From a checkpoint of a small transformer trained on Wikipedia.
Size: width 384, vocabulary 4096, 44.6M parameters.
Architecture: LayerNorm before each block, learned positions, biases, tied embeddings.
Training: 360M tokens, 3033 steps.
Each number is 500 + 50 x the weight over its row's rms, rounded and kept within 0 to 999. Layers, rows and columns count from 0. Numbers have three digits each. The size before them is the row's rms in percent of the matrix's.

# down: layer 19 MLP down (transposed), 1536x384, rms 0.0861, rows 149-184, columns 192-383
# up: layer 19 MLP up, 1536x384, rms 0.0867, rows 150-185, columns 192-383
down149 100:533536481509417428434528443558487451572489598504460448459537480494542502509460548578472517506419479494482511475495439536525540534488543459431440436440558412455550556519482501474551474456528428435557419486539554395493488553456552496512498536489460475471386536564499502441521522438449550476468445432528554459464639543484539520492464487458544528462473453510492584523474459533529479570499504493549457552591505412443449420533458438561566565475505620539536647470406444495517508568578495470519559470420593356558498460631468484479526516465552493389536468584499559524519562474460412542
up150 100:597493471516456477525518574480523430602528510444451535514503467557576475471519569510593621491505536506506538513463475528419530480400468487522565502534434490455491538441492458535546536542530441506563450442524465437528400540490517498541476510500517607495584505522544489518501462556544435508496443463523439517518391439562415587509487516517609420483465522503604516435475522525482567457541475446432470459488464384542605575489461519444449523490491529492395578449534491540518456610614463478502530525574403460547565573516444503560573464559439422529427440568628473466460557470522408433
down150 093:455427518500489514531536471486363509512472585487528521488506465497393538503527499479517469487492535591529505410476475539610557444567469553497406497426444509318626521468481469493570583523480489560417557500498455485481563418502546458484443431460428505490538509571449518497446468495495448473373529451496527577425578554496515475490512445416432547585541530525480502426524474535432570443422472446470546542566559462451511492431480468554468504523441449513523457399502472562518481421605514484485547627545578553615539503458453488470472465535477538514564569498447514500471543524491579478
up151 096:434509462540469490484521456535509522498538523440581504451490529377490499515487501475463584518520611508439550447474495435505512528421555476536484530490559502563495449527469450468527425511482543479466440541516438465509492605476527541553479498534508507425532490516445468480527556452439543399427492448429521464607534508444435552510521359487522521530479584458526529540522492441351539521462549465517416475588499377561459490551499527463522488466576497441626467458459519465539544502667475514483510519571537580486479471524555529550456427504538588453516490499512530454522440505518565454
down151 096:401468557459520486575555540420528530542502545444557538532452462506531535456541563536504483527553552474515527596506470507473489595463485584459507447500477575450564522592400529491570507555456413571369517621460540478473479534575565469499453504587520509508511483495472617462434498583616496401535436493592412541507475499486506377444472520436602474512567528510542388476586448410530552467507509565545617548501510412565488430449461565459460534475537570499436466477462566493473520573426431432420555471498524516467440544588496443488482572549525520565501570559452403485527530435400464496
up152 098:525562387463476512490407538548413555527406556507473388503460484526381482412456511525510503479536574452479543537544474517456590445498585545476489517494526539412538543480525482480569461555524499495540503547524503588490512485489552501500438559470517412508550515457431573520496518537458450447497537466494397520454458410542586436525471531411527480453480605574510503474467509584497632583380479555503404442503392518444488456487572435395423467549459458498531501460523536531567479482478489466520538510450453564565546517524409447452486566532546554466539548443484525536477551473421509535
down152 093:492482543558505488589513556514524493532465510459525516416446607490561475528613533574447524549485466511458462500552533436439504425449421432494489540514547382580452485527445513563486464541561506541403544527489531453509448444408403345471566504573493597436514536549573486426479537505462548476486537519496532474545533585492474555507457559493432488412531556483549504455563379525465472554502518458614499493411469544503622579478541411455474447490511450545533476561464533429489510518448461473532538576542465514493513443537580498502603450534474470578487440524493532543441627462402428568
up153 104:580483543495540461505479546493552471555482547477507469534486403504522534474533487388423430509525491498608537490597480464440470561374550517468627433495455355519466532509466470553481537493478525446421508400514496540489498551414449486472462604590472550514471522473551387397525618461591491555494466496387435563444504483530513503510574527472506556534471551608512512537531422435481465454461465497396486549494529622468432556555500535462538424437564533475487521539556453487486467432534440511394528529497464465539525534527545391424558450497497442409476612581488506534553538486513533419
down153 104:615428536512555457622500487511472623482590586497563521452527540443529510479476548527557531526454480635554504525486522462518482490505451563405570390560472460495464482589580505495508525494460502477535481512547478477482549526553575563535467554541511507486460451439482667549495568459630566560432558511495427468372480534494553587529460491549610568496563477514584573504548481481494464492578418531529586443571483535554429476528456468489583473435507458524503470471462488570463551616496492470490512499596557393594489485471500474517509524483480437531576486518506469521486526439472507412
up154 104:502421528394505532445490414490411499470527465497517444475491574514500531482420433484454411476464478543471485440469491515378454491434541491531560429431487472429438568461478471515363607465553527501528493492576554501539468412559458504364400444508539511585540439444535520523567498499526457509482578517516486597478437517546565551529497453563606447379485466454449415485549447543486521473485552489548482567518493456567528522544485471499513442533492468549488491526462511481460458528463442660512520490470483588525458485433545596551452478540478552554494521526499513540501511550575602491
down154 101:531514480575550575493526488509557472409533477525485487497531528528498432558561546539551459429517480461543388546461472565506515467573406472471456463489524579558493494472512492500476446475556528516542546471536553482504482525525508467531454479495581530411567482519576438475521559473534432527514495516510593511475518509506440560477513434459469517584501536531501514496412510506484505524512493587645462568519538578494510411582482445519557546486533548557469509518587482540615515515504503526495485414530598490478427568446562406499576519479539582531444563492531479576453514609481532600
up155 100:536526478450445441444431492439541402540404605580517510538471548566521477432530573548408529473500342442499456446515499442556566573589526524465470525539512508470473536475467586539572522492445387642455462447565507518553428480440544513482526472427500431521541499475524432531553545534485494512497467546533466402556522482468626593501535512523533492514554484500523448474427565567581564552485498477469511502511513406462556619605517512399499510516485512576529532586482535481460484509599546541407494419394521519466458519497386550500474404479508560557444471472448580492608563458412492402
down155 103:392448575464569488536564542476437438542548491534464544468483496527543381513524550529507470450424427547486430516450554518487471492468513571446495521500533464541516441598520493540442517618481558482447488485512533461443496511514572587495500437492575411571509537579475508499519403534507450506569512497536607528517565587570510502458459445570404480469562522548494546425546453445495535566455570431475458608493503492430568413447424551474602509486460509429515487480445439528540526525579451440511609556410558510559506564537493623502479521508556530461495422498610443493498454597483448532
up156 098:541507486546428511562497518552475485569503404627514480565471529450525434480529484548515506485455446474449496457432503551502505400541506528391540557484520504545467479543444536566446447527463450569631483475605519475491521568520497479429508546485486562448540470456516455497442481429538470617465495404497552544412506579430451427556481404534527452543520514543399466458442515426536544585550524430521536531534543553569431579462477574562493542510472489547551560600550540572531518438532456494538469498542475564505518495390472499452612493475468625444430475439445546535498423390525533463
down156 104:526479536558443446516624634516494437438492486422493425523473517472535437575526545458471510449559406563484512517447510526453520541490512495484425486581526538414507463480456437488616491565512489531461425539493627474561525546555426559478463528459492586491436414515479434539479583530559474478574420514544507522469528583441475480531521533588472525480508538410507476512553456558564478495496475479445463566503473491517506531436486554473465487467482480599465433425541579567457471559510504465509499501541515493516513506523475519498573492542502502426469595541500495472457497442511542429
up157 099:472542477495474475454519434480482458526572559488517501486521539456520535510490439443435610423511412508577423474603560464552430444530496488557520491416498543494529476499665504440496517474505535481478479460440594521548487489535497499435425476393488436573414448541556402477471499515543552519520470516549478442558522461415557404553466508486507437465411495551483388518517380502558473560537517550518413520514612548498443588455443423520527480597566672479471439472585441496421564439481502597459504543487478468573401547441544504457445506474571543458543488462447515570463451511557529528
down157 095:504504449555458485518417471448514560477456572473469484525537518508493513567536481496581543510515578530564566527417520535502496498510481487556518588520528427443420385408507494490515521545567444535547442435560524566434413540543551568494505503602532500585463500490576575621542497616454463405509558379536489493443499507489569464496499513473504464549531509488517477474564606493537456505483493557400535448487571481475527462494492494562434462484492370512524445464425517538609507518571451605569513444486521498542556438511468508456575528525456453463465479470500518500461470533517473467
up158 101:556517518487469510473532442465521545430556560579506479466519509377554464493510475481551486506476572475506519459531491592483457498455433440523531490548530445549472532508515542557510497512492509519459423520349509466527449425371415496508521496527465505439528495495536450470456518485483542468474405482517529546475543502497554382512441480471482518432445494566444463452495510510463494404480472479591475389509328530543492493422548480471516455429439567542480362548572498464462540497533500466565539545521502523556478524544544455493460623418544506531534499496523497459472456528404386395
down158 111:582464477486473425471536459571410533494426568523486448521443520455464427473547610446507475536464471442475521476588474561415488507457415560413463434458568509511444518548468533414461519567581551464572511419419492547490453568395405493528481591477488600491451381475436443457469600500470518603470457562507547520504395517483453569415483473515453511429422438502430434518486464430398510502453502474573551351634515574489539486543513532541512554500550581469494487532518469432440331452540472472561525580514443476436561490490501583465539573548493487474516497555475546426438520502567551506
up159 103:460583513440518616411534528459494523550497465393596433454461400415436552482505371558445495486442487527508544452584474534469483490482510566434442510481418462538440533513528469426560548621448484460508459438512511545483430549444529439549468540439475460497530490508358410475440549446447473560486484487526475427409394515427512496452519446470505546558538547496459525543440511541611521572463529502491470532507455558525534507498439502464501392494469504542516461434550421528450477500460506462361456540488575439584487539502504567593426463523429570416547411508430442472490519520474474425
down159 097:533513535483499536465634568539534487532512467561438504507510483496535578497450480556521493517569338486548541562536508500547374457506468516534434649514503504423436510510579509440440478536421402440528539502497529428537524561511464446469495463484515508524489439503435456513500430428483513475364410491533609511531523539589506459501582451476502468445509447484484466500487578470526541517469492541398506446471421565512466451403523507574541531404538562547469452505541412584560557409473441486647516481566466562448505546497529494475555549490444512569528517561548444532453387497597446523
up160 099:466538462499481482418411507531472471563544506516576511480498512537546377440465446517528477468544490554510529518534509553566418543476504497498528433465547431515519475480468617537468592498514544497612421488451453520526412452477454494455591501522517480525459499441476479425534494535524475473506499473604507503489431570440582470452517399417556477551525507537521509444571548574515479507634447437519467505427470475416476445566568543426524481478493551463527573484456560555549371427540458470532425474434474470459465429504483519506532534414456492508462479436510549468413431349491525507
down160 099:530585534451530623494523458515471520428561455468415416442452450552571390481475560540490514574496582432382487517535501468438393476484494494557557411555496468494521440493464484501441511551503582470534446396474456573510486626525541541469501540495509520469399416525545448548424423489506480559547586423464502534404500490513533457533504491519564511518557532479530536508432508428560454463512491476599509481570483438568450538505505468461482535508503551504542426470555458488594592526513486515473457564508409537508466491541503505529585444525470565560473608519427489422448462572510469574
up161 104:497422495499475476435454581413430472468519506497441464474470533421556500462490502431460605475489526483529464452537518488585464574515490550406402489544446485458510538488439457540450497503502461462555435454496473514474491524515435560464496588421539546494501534492525553522559475506472498575531481524507437607471574551495412397480513465572531512443534491496459504532516395441553518439426496523490428441521488512391631409454479368536455454481490541434475576523516460502459515564522472486455389484628491525594394459532505426560452439454471489535455446448500516521452562520485465526
down161 101:500527402472600530432534560403571537445500517524595611477561556482456472549482535465519417451476545589517492529575597411439475503470635596490519548525519510479454497504472402453541495588474498508475465453471462501569442530524498456456456495462476503456584432414499496502555503562484525494485600513418518557364517536541503519584506468425546431450412545564502497461478441516475403541482584476560391555481558541562451535488498534467563501600539502502480479515512476533475510490520492461404357552547485569453548564491530490454450468541579498567463519489507515467551451514466482494
up162 100:554475507610467548514435515556500543431409514450512577502492464496526491514490468458551517539542508468454559532531460531612501504572521482613523589532505498483580629497448551536425498456433517467518571504567520538522428490425557609488503581533567480468472471458492479504401460467483527543432428487425490513515426488492573478550578579435536516437539519463602417489527402511509541489491459583557450506459497548540545536516518515515579502564559515546508534560547441458500404441488519410512442482541518526599436514540563410538430494555494529537585476537545504426631528521505347468
down162 097:444433495543478482485544384474514501526474490578481491549510482447543572558532551439441564397446587494523529460511487489506453507494606468431485572385552595538517561421554526489557557481555452585522473504559431461564467588546538460447577598429505592496504588561506457469487527466442580565542494516480435567451536503493460471509479489530468443443483505525547567471494513566509553637487500465438471496546532547478481462450529494493345480508489548506456673583459404449557519452458488555467545537478455487506487476454472467510490498531467531481486480566500526540506574445487460545
up163 105:534607480533486539501547492427409507579536479507526448458516525455486518421390527484611575483486477504631509493539435531483508554473417431542531521486429453492449513408493512546520458557479509490470452433515379533481471410526475479444485479466490378503497518549490530430481515464524459500515546447470537609469537526512492496489532511476484497580550465521548458467572510521503463457566458385546418579515489478494477581471492531506432511543548426526468535578521496380523365419504491429472497433502576492507509480446484457556544526447447516510572614508538459460561477532495579429
down163 104:361498467537542353489477478507459431526534551456594565494396573538489520462511407501519525482481489556505650524471537477519567591399526613483518523523577416536547499456532534455553492562607550507561468484504518568540423573455439551475487513554514586562595508533598467504626521500499429493598531556449458478390474528515482543459424493511478552503431537463502499501530580588452532515427402493575578531564355465423518554526522465499628523442490475468458490516399517488474547530512518481409632542495468528495478590510553541534521550501538599512538549536470482464480526410496465535
up164 103:494566515538586471472515588543466412534487488575429471551540547518509545563554478548458474517462530436487441558538494562414463522477517513532470550539419511449541568453641457544410549483460536480544388515442563518473473503541489608608508398535460533520531509563551523503507465518505521453437465512480527517480415528436491544499535499514430493468450447509531498487424504545544557559495511570487544503455506586416521631562451532495503584533511531536395486535596489496525552491523549544450363563389456505479629481532571462415533508542454488425490519547580477605524530500428454488
down164 107:351478513440415504584608514591404536484393598425501431514488493563460543472534492553533456525570561500504478433581557461491547486520430477447528504479349480480591443546500530470421574412443542430484523452562537615508485472398466511500515503532481548491436486433573512463501384447490466414412559429393478458444467478593401540479450544535490474553556465437445436529465486602443485478444497578538546542441474432485480515577443452500457496501559532500491470566533560550443447576518437467441462499559495485541522483477597556654500585501484474455506475548521542454558463449462496542
up165 100:557529488507529500496488456527548496523513495512539577454569491437555524468440467501615461590471426509494472495521493527529445512456434478489536468539547405475401607579493564437394399548397533495479434478570526495380540497479535487466538395595521489477528409463496445499464526514451502567459523502469532437542516545503545441515471460481445531478483526433571439487506426438536504521483537477526456564491481518459481499540570405542544551525581546524596538410428445502452510453449489501518399435437405485458424432481518468553481505442524433303528520505567549461557563480463372546
down165 097:531501511476468412449447504506518372480481528495490521447532505513427510531448410502465505483565547429602468427389509526437487483510355454515436438471494540428593431536563432521447459437472515480542414425517574446515497541536442465506529544479510518567432474507532517494619512477453529429442478499495510580546483464450538569512598579506529496453470519540454517537450561490479492509572443461607468522451493607384451535510532544439457562529577412499560500521528439519479536485456498430437589481551549472475498433582459501515516440555462504450454487380503488541506520466563521423
up166 098:475467479418437537354505521490529474522515453497392511426575313542501451508508473417519496491492478465586472449524483542533404500482537485566454493456526484511484523520474541429362489468564533418491466548437448482502561635581473417476524497457464542544465524502490537434504457537467585474459460423511522538435424452518449510443442559443503587465463453579485477435480553495574441512624484492586557633498471460538429405565439524484465452490522610457444545524464484472508537473476505582418492394558473534538434521597537551547556626464521610470465512429505433499555477477523497449
down166 089:493477509483489474553582435406487499587437505467558474379544602522519490496495428521467457511560510458429609494518531489525436582517478468504601463547540534513558483584491532535506493542520551564481468447448551517482569503512575469554476515485538476479638336597449537465539507507487492505539529508504499479477487459567539512454593551500499468466459547519541569594545582530531502563479461479544464480525501486494526466582496442594456462509473556488655464480616544503502531530574548507480557604431564462455542477489413418567452467579551406531517510511551490495468564482567536577
up167 101:568520411472405495495512429521467514487442475538447493465646527494473487517429446492509454477446570541458556515433509467439479556494555518533536516463483539532431430469546584479492466490412637514507468486576415471502544433523497523460513492545563547460517486610591556490488503445435536502526520541570500526499579570400479522603512536556484518501482491608444461585523450444493575434553493567518563434444497476579562479423456508587461503622475514500539557484577542502481472503512487511499424535490526423482432534603465391516501562474460501562510522512538439547539535491530456525
down167 100:415538528553593521571538474452397561588541495495532511487551438477465487408449574514566451493441430502484570477550501309443517459518450492535553590561393498492519575575501520490556519575505465542463496529490518488489512459439415455467479405546490581451444460453496461429536571450474478486519408492542449482480574464502484590389570500435489473458385511533527552498549554526511568503526490506448433518501429474496488493582401524565504433494477484553588523471515523515458414444546561498554523550514455549523505377369493508467438458487452427499542541546450497428551490471510519472
up168 105:513532437541569480446451476454334541414451528372511496450431536488533483514525506491406466456432545469487515507489482456433567441435557474523455477536478573513549489494480598528613398597589490397516473488477511456512550488495541472546552514457514491476484479551540534459457441482437508526543543520526472620484527570487497536591587420439479412483452559560519449614533455595519481490480454504549547477410577526458425466514451486496462506460546538459505336453602496526525521466411564544547631478477509449582491543465485499522527405434515585543515450502513661511393542520505488562
down168 107:515534527472525387509498498532549451560522556452497582460516464522496475456421472487535479534446525504426506549442540477471482491466518381477457599547484459491501515456514537553628443543546454595572588529547455537424454424559504542499429488535523510598370397498446715466474443516557422514461542431481569516467442630526485568503530559514615517527536459458593580516553464535522448465439451492516522493509605481579556512507486517494427531550477429470435483439520521557470389525498420548519630449439543468523543438484443491532504562506461506493539550499433405545502445505467480517
up169 100:466487521494513447532529511359514525445507402419493559499454575638570405609520460450533522482521583484502516583441512535483421527430431507541481542458511519513487497396546516548439479540500456529536527539515549507426478501523431522439448491483475540479469529527544553399433510451457526505550576496512588459524567474464526530434517518483468449574494470495484524544530638507558543565571479494554429500513500494558497516440432429464529480476440570472498496519519471578564526427496454444457537581633429476567477421537464533521538552551478448564494498522553521616482492499435499511
down169 103:502468458506475563504480505632412518449506591588520543618536504500378536387478564436491442524456379506503486514448517456457370506513435518498538455522519450486519540532508490459527471447532468540472635601515485394569514542488515614471443587465481618463455507491493468504498528473580489521437456389542466542579516597455480500422504564521540588562622475539530456519546451562463429573513437560492487462538526534563532480492485526455438495471565554537460495481590513496447530427501494545529565460414425546445568494522435475510551448459511492561544492456418515441499502563582512452
up170 089:535573483528479499504482356400595475446560444514474498482489478484488474604584568479491453582562513501411478484467474573395511513515494556594500486475491548448509359406502449532505485468374507549468475505563456469519437517457414541485523461545541491599419411478487506537562492542428480509422560540549651497596512520504461508550567425486553527534551550477430559509601457458527388516542400504474540567569560585477476468561513495492483563516432577495448539536484517393559492491508494495505452463546534524432454598407359500658509496441524556558481508477472525511545524532452491516
down170 091:447491558501453579420510592539487517457449488479503466561506599551581522474428491532480409433455462518502508517438456503455450492435467513417540621475452554535493611542483567604536481587501516619461404504537524532336591468467480509567426432477509540443468507496483556424540414475520533476503510426532402439534561556565551548534587426523422472497570485541512410489418500477554486532528541560455461535417577470420543430470541526543535500450518487508481498483532474497496517549457544430498488453463477534560500489517570515470561537538535533439524517508486449554476443408531544460
up171 117:449430508511547582499519396486506492526552556473632505442452525480440456454508404567526576487512550489556486524539420572422480525538475491499525539582505480479488420468504510590493490504525531494495532442555521440456417497463550521442522613426394375495382585519566453457568451515522473490545513522463433431525488433446415482514455534522406528514436512457508457447431470500471518489532538438593514470476483452473405466452394498563480533512526517513493490533527519524403499444480549468492522409488552535454498537534464519426529489581465403555504493582502476527526546440575416409
down171 103:540426424545505470508497422467491459506481461542524565581506472519548500468558446563479602532509469551511494504452466446496504627476472547525534519458494454484564515475505456546445462535549602565399608522586556517467458441508544542484519522448454500547494532528627595503567513500568475510552561563474562482515497470440467551522529565541521588457534506519556544461459473501453604473518521541455485433462591515484544536551582447596467530515497569553553477416506418477489407574650465473484510456473569541406433554509446458519531527398588482561399506428497558508421469545538513471
up172 101:490576422456441470401438472483562489557515492494420519506423504427568415372438417562565503470521483441510482498486496566502534544502568508402543419477508513472561574477512470549561506450543499565590454478533489462527506518283547457517442437486507495426501541572489477455502488556475502523557509493483478482541489495513453530511552478441490445509410537509491478550504398443579531568565448468519508339489535494499504476430557490493472517567419469514571494422579544434401515625459495473509435514493488486517419485531531469489529482482554512507487573528525559506413502478415640476
down172 107:410524485484498543450536492476656538556467464540459478426515463462545376410481482514470447499566518480445513498437564501489491417500433549544574484523484554584509538520549453535458549410472462519531523534587522478536623489552413504483540434539526557487475448388496519458454475566462499559577493480567437502473435409537543517528549484575432542466444552480514440481477458376457448484547541418463531503460526579481550451398515496454481507533588544479518463465580492525472546585422486576525536477654472420478450539494488442461491459495517498487517496615431537483446474426518579443
up173 101:553526460373466580514576486543495565539511468476439543538495366555505537494543481499552515547486488557589412474548490532491522496501419495504462504453564443530451501493542536521537545544453549550478431530531455542401459503408493520401529520527503472507442477497562494521394425495483481558575468461563563484516487568562535429439509547422546344452564456567552540507496454505541521588556453588610410511460438541437555492457486485482539495488516486526497449513511406547497511452525556501539540466487554539559468484424544415521494561598458470450484544587538549383502508578482421549
down173 101:450545487411418545533571456494468613485397466465571498478588410571471499549536510571499514366474562583501450531600549501450561609468552509448383506435517509487453487563440559548495486494460496539476502437527586536409436493509483489565541464560450449444500521346479544542569573484429533473481515481502482480518537515529494443526427497559608436547534481564538540452449580548438476508525482538516525527545579556542578467528461440488555534519479536466474490502449540480501579464533457533520517512509566520422517471531491461544491434503468549446509548502515432600452562575506507533
up174 101:435456559514572513512493462422532534561537527459507505433468502561498522530420453426460477544493544427480411528455527493550473569431489409592515494508465552439444486493566475412488409499433480520512416521509545437420502497495464479439535480496441547480486482493490545559480361419487539394448375502529457579497540504536440472559425536511524517542457554536526527519617537492578450458487421448463529503503491534515545507560553590556474498466449564550437431500475596531477514483482436472543517489563465523510556443585464551527560420521536579463553595529527484527593509477515499553
down174 101:468448539517504600447590558514559544524459467563560538497535509477463453423482521450488514498456547571520551503449574488504505572451537535503562531481529513511661521537444510531493459469389645480431537476544512530533467391468521499487579459493500451462488449425506485495491466507584550588498567529399534501514390509479481527545476415533524515426465525452499504511517450512479511480508420446463557541532487405468509533514427508485547518553569505548455477505481448463523463473474500581531518530528423523515565595472478465469467507591542503508528470470391417512494505490537486476
up175 102:496516433473504498602467567587505541560461602536414469551464423430529545534478444573517568488456473480453496487546466500518552482435497460500452408534506503443427579436470493495386450522393359437419519512455480516559513521468526585405458561470532479546465474552448453447553513535501591568496494527557485519516489458537527540478519517587443428530546508461497485417507566520511544443522521446531457508541505490444432494440493434523381523519487479484442484568488507562534509428432457475536487436568480478529557503533567481412425518465497536470477489482464492530442514403562556555
down175 098:485534532521437494439466528512450595498583440492515499499427529513485388459540482476527513492483500498538566542492550435564404508399571535422596469513493517367393460563527513547519439479489461481473502443568507524553483498468566470426488411493444585533418559487536520460484475481624511429486484526585421608516505567524593535583470411547489461559488485507524473576430617557540546542526515432534466474491518513498506430485502554508471597462515523497471464519483525546479461448460469544615448533519437490522592546533476441520561549569467504473423497481490479525486509514494528504
up176 093:522464405486537417492495520488476569457509479544512469568503561577514431474473456522551554477453470591452560448507576577526597541487517511511539509543431617535546524387496487553430488554464606510560467486582544534458495474549456443332572442506407441529547496554512482498553477561472390456463508503473427460453505457464435515499450517463352487538497540447581460424459608438504547510489501617509518595454510488469575423517470561436512493504554491461513444464495477572525531505458503499515497439542496450495429466556487554523467457458523510618591457515493544433534448434481491379
down176 095:549453491514548533515593494498510444514502413471571467473469533514458493417485460557523511527517556525507603591533475508532502573476568534554534500449505505464593422529440524508437525449503460561493551464550419550540496515478580470516535470654560476528535433486523558495540570447412585476464547502449585608514488552446562480544635452613531552503565518501527453559436465504496559421469582441517542399429593514511396459394471511481459481524445468529528525468546503496467460601572518576515621450478486480521490498472588561544491429540508444643493515504448508467531542485465499433
up177 112:482447530380501511482491528515351528475434516400550503490601380507535470545540452511458485577518480490535593557514499554491504566462462477587528446424540503531500505491471454483474562457460515461583485519485495371569574496603472495456496483490448529490525572520483517488473499576516521430386428483562519508580550439514490443492471503513486487520479515537488495538471497560517470479484549496563376384508646425526585447506543536536473483480513457563463425548469420438442454493449550588425518502582503505548474391494446551529544484490502582520506445455546513490543445563525509500
down177 097:512504433487543491508587382448483591505466508462490503480560532546565497556504513460518514445555548587551396501479570610568456538597571460528478474581615538574417469445480409514503497528510465530615413495485584476548538503635431517502502546515459540513490504537577541570563417531524541569388490423417480521456508565420417426527536550561518539373457526478476520529573533563538456539462465597510524528463495523582585542581498507551500546489555486473529577505544534438503489436524469579477518469512551503398539502490557424440439556556474493457622486402539467444548497412606536518
up178 104:381471502504559488471466470528452563492510516509474449437538552430418477569469511523455567538604523510510499509475571497469472572571454508495517429512448543482472514586528472512555481468511555469366540498455480545561515577547445429572421539502466580495407399564511499518515452465525563469459442520495464516442509531469449476524494439457371437514430588552412429551548465449523562574457536557505530557449495525450555527518467387552508530528491521457474423591497568526457432559392355498550487526536558543399519537524489467444481513469546578549627525529454511486495399519437448493
down178 106:482537526479553454482559548651561549447548569535430464471486466464566417447542498395529464439410513498535473499496512523498491549484509478475439466516521487516422471464489468604513503512546455528533505594520457508537601557458535513497540549510613392511570421443502499450493493448553485630551572489539398489453538586467575506480570569425492483493530599526528565625420480552552465474496440470502533513476500486443507504476572550567446470511583499549596503505491575488536517552494587458635463447412472530446554466479479479534466490467579473582495473430478489441500423543482467519
up179 104:582540473477551539478491556433373557491547459472429501426476582520505390450503473393540445489534499533441462516424462480446499490566562442534501428451408549502480455464569492451541478592500481523424424513468487500546547463526504487513501572476454515423494440590522529538401450531492565526457440533441513556581460385589509491519538472456458515505544432552504570455545528534583367501461566504504524501493518439584466556491547489591641500418496426401438555576490436448513520479478523477516502451412472512421502435543440545458562431579571479526499596517522530561469500525485471421
down179 109:600529539595488512486481483476482506468506539490536428562596524527446459484450503535531513526436474465482414462467484526498502530437559466525441505463454532558462447496462524448558561516452492414607488568485549536548518532599572580504510451505487503570546509468566523440508468518478480459438556497467478473527402532577544465525425445637521535475500428522466524475488430461469476514479538490430522488608513502561500520452419591501513543526548579540544528531587507522324491406420543529591458512423513511429530535394515481525509516462511533506372536437474431504454586567398517473
up180 095:594434491430491489463460551430565455427488594506408572475476580434423540479489543513512449496590435493541508534533515522493550525555510472500422502575464545482569547459485477530484416585480520503491474482504512519456465518504553482496394484458492554491515534426560458569481555467527466417556547439448470514503579490502496471565543527514599524429493524475415477486448454592579492436526621497502453479484479487404542545431545482417537453531525589441518520495389447569552443460432543500538506562500540431447476545513509484419524495487370534501492504522579456544481546533506564517
down180 103:572399496517518558515452504490457474604433518415544450515505500523448480420626444448535513639440496474554532465577530490486486482563403468493572590511488532508591530475597502430486482453595537566474534464500517517572524466465460604470511491585486583429524513475596484436548548555445541514507518485458565504542472498555563547446485457502480554548548599478463601483528547531528455480482515432534417593570532457537476490535463574482456589513468509542457477482478485463470549536582529489530526491512548534537499512514509505475520448604485351537517450497470557471519521564554477497
up181 101:431402514469557382567505451450483510514470552542463582536472476525505464369464436473443620591533515472490411478482536503563572432481507438470570543508465595445519475506539451555508544495573517573577510549466505490534583491505518562593587485453408460485510555497536512562481527539487616526511528504567502527510504551498482497603512547392448430613411528541471545516442482507473431501504622494560468514466462490576540497466487483531493470517527547494497539519627448487543461524518479477477490605514499589421474417482524569614529586479487515625495491542438539446515509547519527591
down181 100:504486511498551486499416605618521508472409598559508548439575543511393508472489518565541421454472523474448546504564478530588509567481359571544481512485619461447449446562444522593503457500468492434492480531450672524514495531514474429497405445424557440467413505496521504390487442604528539500542527511424523495454513385536561477490504502515551460519588529564523449578452543507549517540392526579513473483533450547477550543476482462414456372448453522511411409508478497521473418517522568433517491402533526413486502536498525479484512479498559525455541483537507490481547471441420451510
up182 098:472447453498518546510494544508506412554515413488585476508473479451578546520421544499507432551474557521477425491582456548439586507580509477419605443539466484551478539436432480596529485640482496487537567516498475471482549439611446438447550423522476632519567465526476437516470502482409511513574496515487457498529513538453497556479511488562456550486543560561541539440553487531495499577600525520506504473502444587545483578443624528545528476476478496403480546472570400511491538529503502524532495519454542595518548546487458505391456578532481526497542576517587492443572478469468550405
down182 100:537450511484440511525457452512363537406464474523464455482416540489490522538572534482431473470561463452415523526451522503521522554483540517559412548514520439600606417549520488505518527487441555455460454453452448520481462499411448581551460508440534478517451388518537436539551540627503482481491490517524558496597490509502505444525495567516483557481592532479502421482535500518483448445488514507549530453537576388458446481566481573528530561492568517538503541625454464426494468439520600389451523628560438594537524402461545529520493494507468479486481543483529492554419554575454509418
up183 103:546563393493582534537466527470453548569440502450534517505519401537489439554512507510524546510429477439534523538524577493362505481472449439475517528469415445536500478484508467446532615520446512496494482466537563479566492538480538527470506473511463481524624416515568490583541565623503584526542411560527473424517498561547453477583482540464475481448462353507642443501524439529498443515500475491579438429510504484504525487472481535634558510541553396519474617498444574387507409484501508492479510543473518445514471564520502441482513509501594526508543553518478470388581557547436595527
down183 103:526427546544540502542455496495518460590457520577614497506506545450481469475474504505530491445475543451547473538477596468501508562512429535501583403644474495470541576590484468435546471486547530497556459494536545521515441513520540475513463456563618456419545542465512476567523524491443487479475410522474494573499572508482528522529544432468419509515482566416507533483567496478572572522557445535433503549415480435546451583441464456492499465507370431485520487483566465453497542471513499551422469506511533577530504470478518543532502470431576360456478491442568543528505505632551589482
up184 092:527547485564460606442582486534520459489433495471458529548573441515465559505569469474479419510501466510524530518507473496521511383497559466578568529502521513552504510568411570500464528533547529540471495455484520535562574552563577480505532477394583509447466558516563432576517510471476475357497476567546561486510517465480444609520468500529542522479460476493472493553510416579547517478496483444550479535507499556510489479483509489465473488446548570545540446515577511451497472487524534546479351510526495420536419471516463537470555562422450644455529351575592487462497479574499390504
down184 094:627557530523535507524622544499463479501428486601441536532507494497565560507478472446473505476517569478545545418424525490462491509560528515423506602523453512551474432427500472497451428535445492504579506454541487474592442599515460568505431536444400472407507474431500458450494525453545496531436497473471453476525403472459500588446552520481460491534580544488495457433569441476539472392493474520615470484524466459521530483545454582443439534520588467527551520530446489530449442553489510457523464578452485627462510503530488453450468461552507376475498470397521432522457548478477581389
up185 093:505508478549440506559437511480466534438522486509475479553523462485507553590490486470515489555543509466549539489586461523511480493426501511505523574525574554494472455401580505546520509580439553538463472524511513551461562581450540533528550559622376492460577619589507412524480524494511476514459493562452537520482583454406530576449443495517448531503505469485542496435507466515579522420522381519538401506536580542513462565597571567487461425479437497464565462479333495469416592567491494431549493412536494474501574487523567571556541458554495503495432611574433405600571527458483513436